python train.py --num_key_value_heads=1 --norm="rmsnorm" --norm_eps=1e-05 --positions="rope" --qk_norm=false --attn_scale=0.125 --init="normal" --init_std_down=0.0 --learning_rate=0.00868 --lr_head=0.0125 --warmup_steps=200 --final_lr_fraction=0.0 --max_seq_len=256 --doc_mask=true --max_steps=2169
Each number is 128 + 32 x the weight over the matrix's rms, rounded and kept within 0 to 255. Layers, rows and columns count from 0. Numbers have three digits each.

# layer 19 MLP gate, 320x128, rms 0.162, rows 0-50, columns 0-127
098093148148086128170133089179111085149128162114129144106101117084097142138118101138128196123132046174088123088105149160171112087139145083089143114117144065108158111094113093136186110135106147185091065124132183178118139084112150171126127147020112107116101117129099143145182121134177140121182110062130154123141100071082158170137104123123090105175143163112057139181172112115114092097086
155071113179167153140146124122125120159095167128111116169124135089143119145148174150084142168150084132094120126093131025100061084142161105093124114094139110086104142121158171122133096115158133143113104185117145165091143176157120148101140129092108144150158149136068143098119116109134136076138097087172147118124135112114164118156073138129129117167110104152163136121122075073143138128112
106057085089158140083086122129134142138134081140149123081037115130174118122153057155094064160076168144124119101093138149089092151104168136082102119159151128129205095128143115128156135149115085111087163141124136118106111202155110092122107118140092123144074160110106146097097145117202114123131125110085102150070115179093151150137080141155129135142114158144136076146132107160097174166111
112085183115136116159134114139148153138088088192081193139094126064121108179070136111164173096156166075130150144099136079128149079135199136112055073174142114132085107181123120104153094187111143176153124128121214118128147067144140157189107136114122122139078134063119152148205139143129096131167137162162149062158139131153094105118129159132122033121110092149120166157150141150160150112070
126100154146105177066202161119114160169111144109174136218160109124106131118162147146135104079124110142170116073142063100125159175211106145130142121112078174105115143160175114163079158213082142159157133060118124194130109157059179143095120117156067104099109151117159163160136145103188130161083152142175130096159138166101116152165131140149172141113131139122119126100143078185126169092138
101109091144110131132143092114138182124150092156156077104110131073123122194140156088172100085132170175089147156134093105203101088097171114112166140092111161120183061149142148122165178118144085209102121150096125080136099110178145095147063090153160101116099088146128124108139143109168130131048152118114161160098148174093113083135145105114119151123151204119088152145138111096128064112073
103111092077143114132080100145119109140096177105162117150095101096141075136124088118161162170119091067105082116172092078145123088190158162168153125096108181157097104161173107188142122126132144193080203086109160119123086173163117103129194121148082185102060165128134139108107082120153147103104143095116161136149137189120152139121142144056067117083186139147104135115135157141118078108138
108144100100073116168096100110110120141108117131114135162143094094100112072125083107145097116118108143098106137157130104095128142121119149114104148127108159140181108129153093121100129112092112120152152124160142142104132118117117129137143121134144117121142150100106132125134128164137147105124141162115110117117149118110150141131127155131171165127119152111083150093126104127118115147138
132157127108110116136135129126093127114099166103154179123120095153106110132132138163115131161137173085121105094117117037153097074101195104151085120143130177139147159112152146181082169172142196104139162140082071097107122114170110183064162100127146137200123112076151125155077086199136194092116160142118151159139068143130132117142105094168123135119157143143155144114079076152120086158080
123118096130110118093130112170050079138122201112176172148171106043149179126148104083136112110159146116189082121103114149124163157096150142159204137157082168160172145118135108127170132108135141110078097143105111137138065162169130093158059142096108148121083159155154122023170166108136150145085137063167138198137143128154160149092161109122115137102109132130170080169106136107126122138114
095176143067172117149143129122121116157127119114181088128118161161145173116149137165083164105146080110117118060116158138149096106059128075146166109152140102104191172121161113095125120196117092114093138141162106145176130143145106144098122107134120171139082148098147121083097136187117085127144170152151147096155110134080119129153197131169118143106125108161071129131101152033121123100131
080118101157123109091130061104171057129113154082164176091208172120103098158132114101172119064124096135104107126198149162124126111100200144121168080099124110136114127161096089156086115084131122154174128172083114114073135151155090105190150130151146123176100139157103163122121111080133142143055100070172136126096178075176076161108128136162128163087131100102177095102215150142067158149144
121185149142094147154171198170117097121102134117095148131093114091169150110126132097099134090106149174174146128139146109190133183090105146132113092122154081115199075113126137142152141121180161125105134144128127123138126197101113168127146131119148111139154121139102099078101152115138094124094088121148111201123122074156108073161062099139126159184107093125093114080127108118150155121170
123134113056140144125083084124114170136191125059103129104167169065097188141116118063142049169180152138134056150179151149137136112103158123159135116074071157123119106182133114134129143104119138131078128171114104175138174072103109081169204152124099105179135092109150139137149177169170112178164120147141141068124072133132126120145113149101141040115111135122102092134123145101155154094098
115117132096093159127146161165095109129126132130171100071112107120124133143078127141137146142113132072101083140133125129170081110092123198081114117135115107093075159108170143115112109147179041133154171156103199156143078163068140138150145151072120166146130103106108149146100148117132192133127124175123125123147140166109143141115090128110076107134162148150159200123121121117101149147122
159129135103108129140165123146132114104170132173164110099135143127096097098118155048128145139178102143147121136103146117145171154103186166134119221114165089111108108185156120140159123098099116160134109165188173162133154103127108125162197159121111137137113139100101195191183095099103088094135124165073185104168180051197124148120093131152188078119095156090157132157101101085146133094069
166099124176090145162087156121135101141077169149154153170113142067203127162131116156207114164102177131111134138191100139133176142132131133117152180121130134088139207054111153105126131154116094066099051115145105151124098091154101142122142124160123092147095155187141160094083139167127175168117173138090100132141160145121153120121106095069133114108109106112131118112152070197135098173104
135151201169151119131098109132130089145124082151057131135104173144152144062129134152132081176096169123131155114147159146102111145114045118119103107152115164187121096141145145163132124175141126132169119120120145125131111077092115101113161089109123142130129086158090154054146127123112145132144142118051154093091093175140163137132183138101139187097136155150154103087145143122174109100170
126164180179164140122101126169106118161128130096051095057177138099079083131144096105108099113101132143131155106131116110167144129202130158199082124105174136141083198167149150140073135122181155108107099107143096146129078146130136087095137149086128129147120168154134147100132145094164186152106121085102102108155100157116156131151130075077112198171131125120124122170208079147142160134160
177107117100116143085109091091058117160124134114181103159131118103095067125137109111130130131085120129156141082095171081141152087163099191147144139124185133169106120134147179129100111125183173200108109116108136147115158144121148104185121122093117150155103130128136204121088097177130098099091110117098136114155113130132090081137122107174056098172128122165165118135105131174126073133139
164165136155142137113082118138142103133118076090152118087107166160106128095099118116109160131195119180115113089083128138083127150082140148119100099167121137159132103135121124145128108149052136164091103120104113110090134138143141142132185137155126111184107097153140089027119139132170151197115112062151203097152101173137118127152144154166076136139145118115093156100132092132107127062138
172102123125136158117122154105190182121166151163134089123152045117127135123142137092164100078096128131183149200113129104143138111127196079166142129138110101062088095175183101180138110125132077118156041110116106121120105150116117151107204130141136084142122113150079168126125089103084154103116189142088212150199074165160156139162124104107118136074129117111083133157169082151116113141147
091064151118119140159131118176118167194138166094144139089133131106148086095080105183128141184135151160189145148175086067113179107140154127127146136098080121097152178179149139133059150114108086164152085188170086108149101092143140138204150113122169095173093096161129120129103133101136118120091105126142141099141143108163083141049088122145069100124145123135059122144096118103111127130181
067130132111153101117192101097071079162105147126138032077119120144145168144094125168152109140133120187122104155149133103155098172115106117129099106115117104099122171076142092124111109102101094173173192140204156071112174165122079074128158152141134120075121099162147110114102152154186128125110109066114103125111131114175101108110185147175125137125121177151099163091136141112167087085132
155129179062114108150108084171113173099111171117145139136134122137108119116088182208159122117120131085152137098112099075186088118127180178095207147118163180151163132094172186148152106141145148189203152167062085058139140163166068140194151111019152098231050079079213108183180137128087087157142132146141141162096151127245090167138116061113086149060147098162121145170098166100202126170179
089171114109244141129084114127162109161127157068104070116137107148133108149153139149123131115113110131132071124153158126143163118169119130113081150129154121119100104142114149157138196126107102088110178181177097107129097201153112088120132129137137130150100094106101090124156133138112110106172145124071163042122111097120061204115131125139127079149124145194148137133191118136107082110175
149143148158160163147098113141138138100142098119142130185085103114149150187132097131145112162151120066102139067088043114076119089153208132168119205126166123159124129120102118143145167115123107084149106104114116190081121146145121124139161098083085040138074061126145109112096099186164153092161118094158128109182119123098138122145128115114194198148066076107129151153122093132151104172081
124150112133141146127152070130093135106104177091124151102105137108088136072152159105147086113209128154160195145145162147076146109121109137085124155076125113151126145162132131070129092182114105116124171122130167174121099147134120124121064150140151077110086115134127165117079105096135071127106178165153119069124136112114168138167122123140108143094094118083150072158149087108180163164153
124087082116145142085130079187107142190202146083110137111110154147066138103025109131136139067129185106139110107121171131155102169164127138118184118184161105097157149164146187157089118100109175155149127105190140164139119140112169138107128148094088159146121094131178191116096150081108185124061131137194096107091163127098103141091121157179170151141147121156173176133186148097079082097131
114190097158193109121086148073118145162103132092150132130121164034156092101141121136150064135146122127107157137154150134113084148117093172110110150119103139161117065114092159103183091111121122167095109126158202094059132116155178125179070150102113122195118090108090131118094180090122113142161153109113148087151128165126158139124127120144170140091128129103125121109177068102143099081056
102119075114157092168133107130109138163137146103121104109149143112155125106063149161102133082151135141198148143113150120140082116127147193128081118149081129153136167122105112131155111122167112148138178142164152102186143096140174094108165120081161122145096123112194106127092177126141178093094093132125159069138123161110164150175078112024095161128128091178073151064148144104120096063115
102102081166129076133134143104164083096117115133151110116115117082184125106113086093118129178142067135147083174193148153160103153135127132102116131153121113142141078108157134100125190124136103143145161169105127142071139167099116156083142164114125111151134117108098140163085095122120167103135124150064123146193057102202108143138097108103110176157112114098127150152105125181135131110111
126067123136093094100187139124125105127172142052119133158097142105194111134174098085116092113131116149157111094201121100162112118094190088108148109168146117110110097166156171146098091132118080178122160095101170181105178147133097122139134137176155138098124059109139190110122178091134050098107104146061116101146051081136172129094146083109163126122119206159155127091124169142145144069124
161165200136154099103106106113087118141148144097100151120150133106207113107089120088143144030134161190188149099119134152144165065114102082158115080096152106150099141138133131085047141110116142120117127126125081154165116115132104071184116144157100130142111147093119130106164113106108180159121114174158198136122091140173157096141073086143118150120139140127152174113169063120134102105163
136132085098145143170067147169123112171192166155126141118100118123163090198128188134136079061143132148142106086123173159171142148081086126082092115186107085164129108087111120210140127155090162113081136176159147129172111125094080112158117103076061154148152099113165176099113125058154108191089148139116074141125099147181147172034105091135117094131144105120149152077158124072085156112147
090125125124140154085086136090145124129119143115131075109155103103157093138116091121095102179103138108089201171164092143157124096117115087146131179107126107190113062073124162106144103116080132144077140149110134138150114109131114117145117116154084127158103087118085154135114114196191161129196108131159152158057093078078114197128131133154080212038110098138108110118137147158138171129136
031136102131156147140185100117146111131100135122167089127101143170148149074118128113109125164083139159096143035139145095160132090122131123133191110055146176116125164136140086162122164099155145111057096128093115125185132085146099167179111154128131148130122138142159096102125109143131116158180140146131125102120142172162116199121120153193109112126112116091088138087156116141103150072105
101128105142190148133150141137112122097100147077160175153100134146154149139110157082114118145069104081208099065137095125088101119182146157092142048056121103133135093089139056134110144141130038110116101073137144168097160122114122099142120151106187125112208169109191184131128091116144164134174071157086103147151106158142162103119150143170130144174161121118134117148159144112122103140138
079151140090153122146169151129146096091084178091142116109134109142119136157128108038133132172100190076139127134136175079146138152108144120145123124136067105148117192183125123135190107092086150093147114072127102130107119116142107117132078113130139146062107157098138132144167110154134072122143132145109084092133109075212113151143169195127152136210125139125136153142145126073098169128129
116093042131063138213157081142105158150151105116110078125131124114094063127177156113097139108133148145136134096149123090161145170115139153140152092152122130107120165132099189085134135102083104206139135092134123101120148065084104149172147142139166137145114171086109147083143127151076141135136082164147114144126140076168154115165152104138187123167099075112192153123170102128121165214081
133130123111168211138144109165108136140159130107187137143181142112174141084145142135158125089143121130068107126112152116189097101112176118093092136124145179143084126151130131177087112145104142179104101150084139136060146131136123132092140089118091107126106087178167149121110144159131144059172131181099133152154151100085123052139123065098129109127141093143121133186145141110097119144109
123133091193133198127185158147130199149085049134125167132133114167102102111147118173155099181091121125107135091167159130106142202109161121093142185165172150201114144122121179209077101154112128164156143131116089116150067162151096167167081098065134175178148099110116154094072104085133131115121153156091090113134120160104097107139150111136142160105124148129172148185179129138069123167081
093138174144090121193180051113144107163176097122111145134104054105120147174145078186194122140112116091104112140147168070158138105092163139118100146138088198150120101118146184107136093115047144101157117090133115100129121124019113112114118151098099092144039155088086102116121070079143121140128191127127110163202095072097163151117159103124154132133207150150098106098120112094032133092181
171159165141137072118112134162112140184156068132123115106110130071087073108101177140072123087147160119087149112085110105111139116109121135164129121182094056137157136208186108174158119147122153179104131113116098047095123148115137087153148140165078132116148162088183139146141107163096172181101096095151125106129134123135110066055093136124092165116156132184145108095132134129139119105087
145085085119152127144173113110090103151091133118211127125124125147077143195120115073140100053077163126118174162112136174143190136114133159103089101059119078165125129140142136035136148142053109146119133147114098047089105119106117209122119065121153135101142134109147111157102159113162138098083097178103131107095113095157136104109140148183078079053142040153117101073125115184170155139206
167111115073119105076098076107169139154118099120168152169129127123077136176142125082142071090144082133141117114166150196140128118127056143106149172120129119199147128171111151110148152128119116131134109109130126147137157161111133120095190098133133118088093141133140122160118129097101084159187132188120167091102190155163041125090051105203123085112130076161154081142053104119128137133156
154125106094132157114092178137076077125139133195106129160071163200143163180138147120134128114192112190153145183151117189097059094120113130150133094131138081118110131116127142101160216128157156175150082087143114158135103092091149142134110116146130098167112105133138130113186141130163127053097120137139120136083112160115173132179116108156151146100134121123123147069108120119112098138142
085127103071126102153173133138124130163198082119084108119100096095128116097165142115080121144137065069101115121167095139078112104121123103105151080109169124105162115137102144171139117165122147129155053154126219147148154152154162121169167132075120139068168166084143152133139132168143202152142141092110138167174094125135106115159152128208121180108172108158144135103132177140166134139118
146101157124106092134099115156109136171104159142133116109070074166113102164118126139068097096082149136137072137133145124106116150098102124116183101136143109122087132100145085116165140148135080066137135152117128163159097073137176077116104098114101170074157105125181136107059110136163122102117136094122147096079180121115174111157176103126155138172103148144155065104188056209144111107175
085146073105114170117091140133040082154168150120165151141130098137065129116149172093114124163126126099112103097105126068111148162112144084138132120154098090102162106141197107135166153084046128177104146159108196098204101148073105163156132173119081095133167107116083150072128125115132093101148132127100100159114105144144079141172117114096104133128222107126121122103097120092124130137162
094083106075117088143193172164135101098149147185126094121118120174112178155105131147100135160084081150154077145113140160113111111104111171108162113110107083035147116139086148165152128161102173164087101112092201119143122150161128111129114161153133136172165104122171096148133180107108099156139143139149169161072145103191135114144105121142092160180132133098087168149123137088093088125136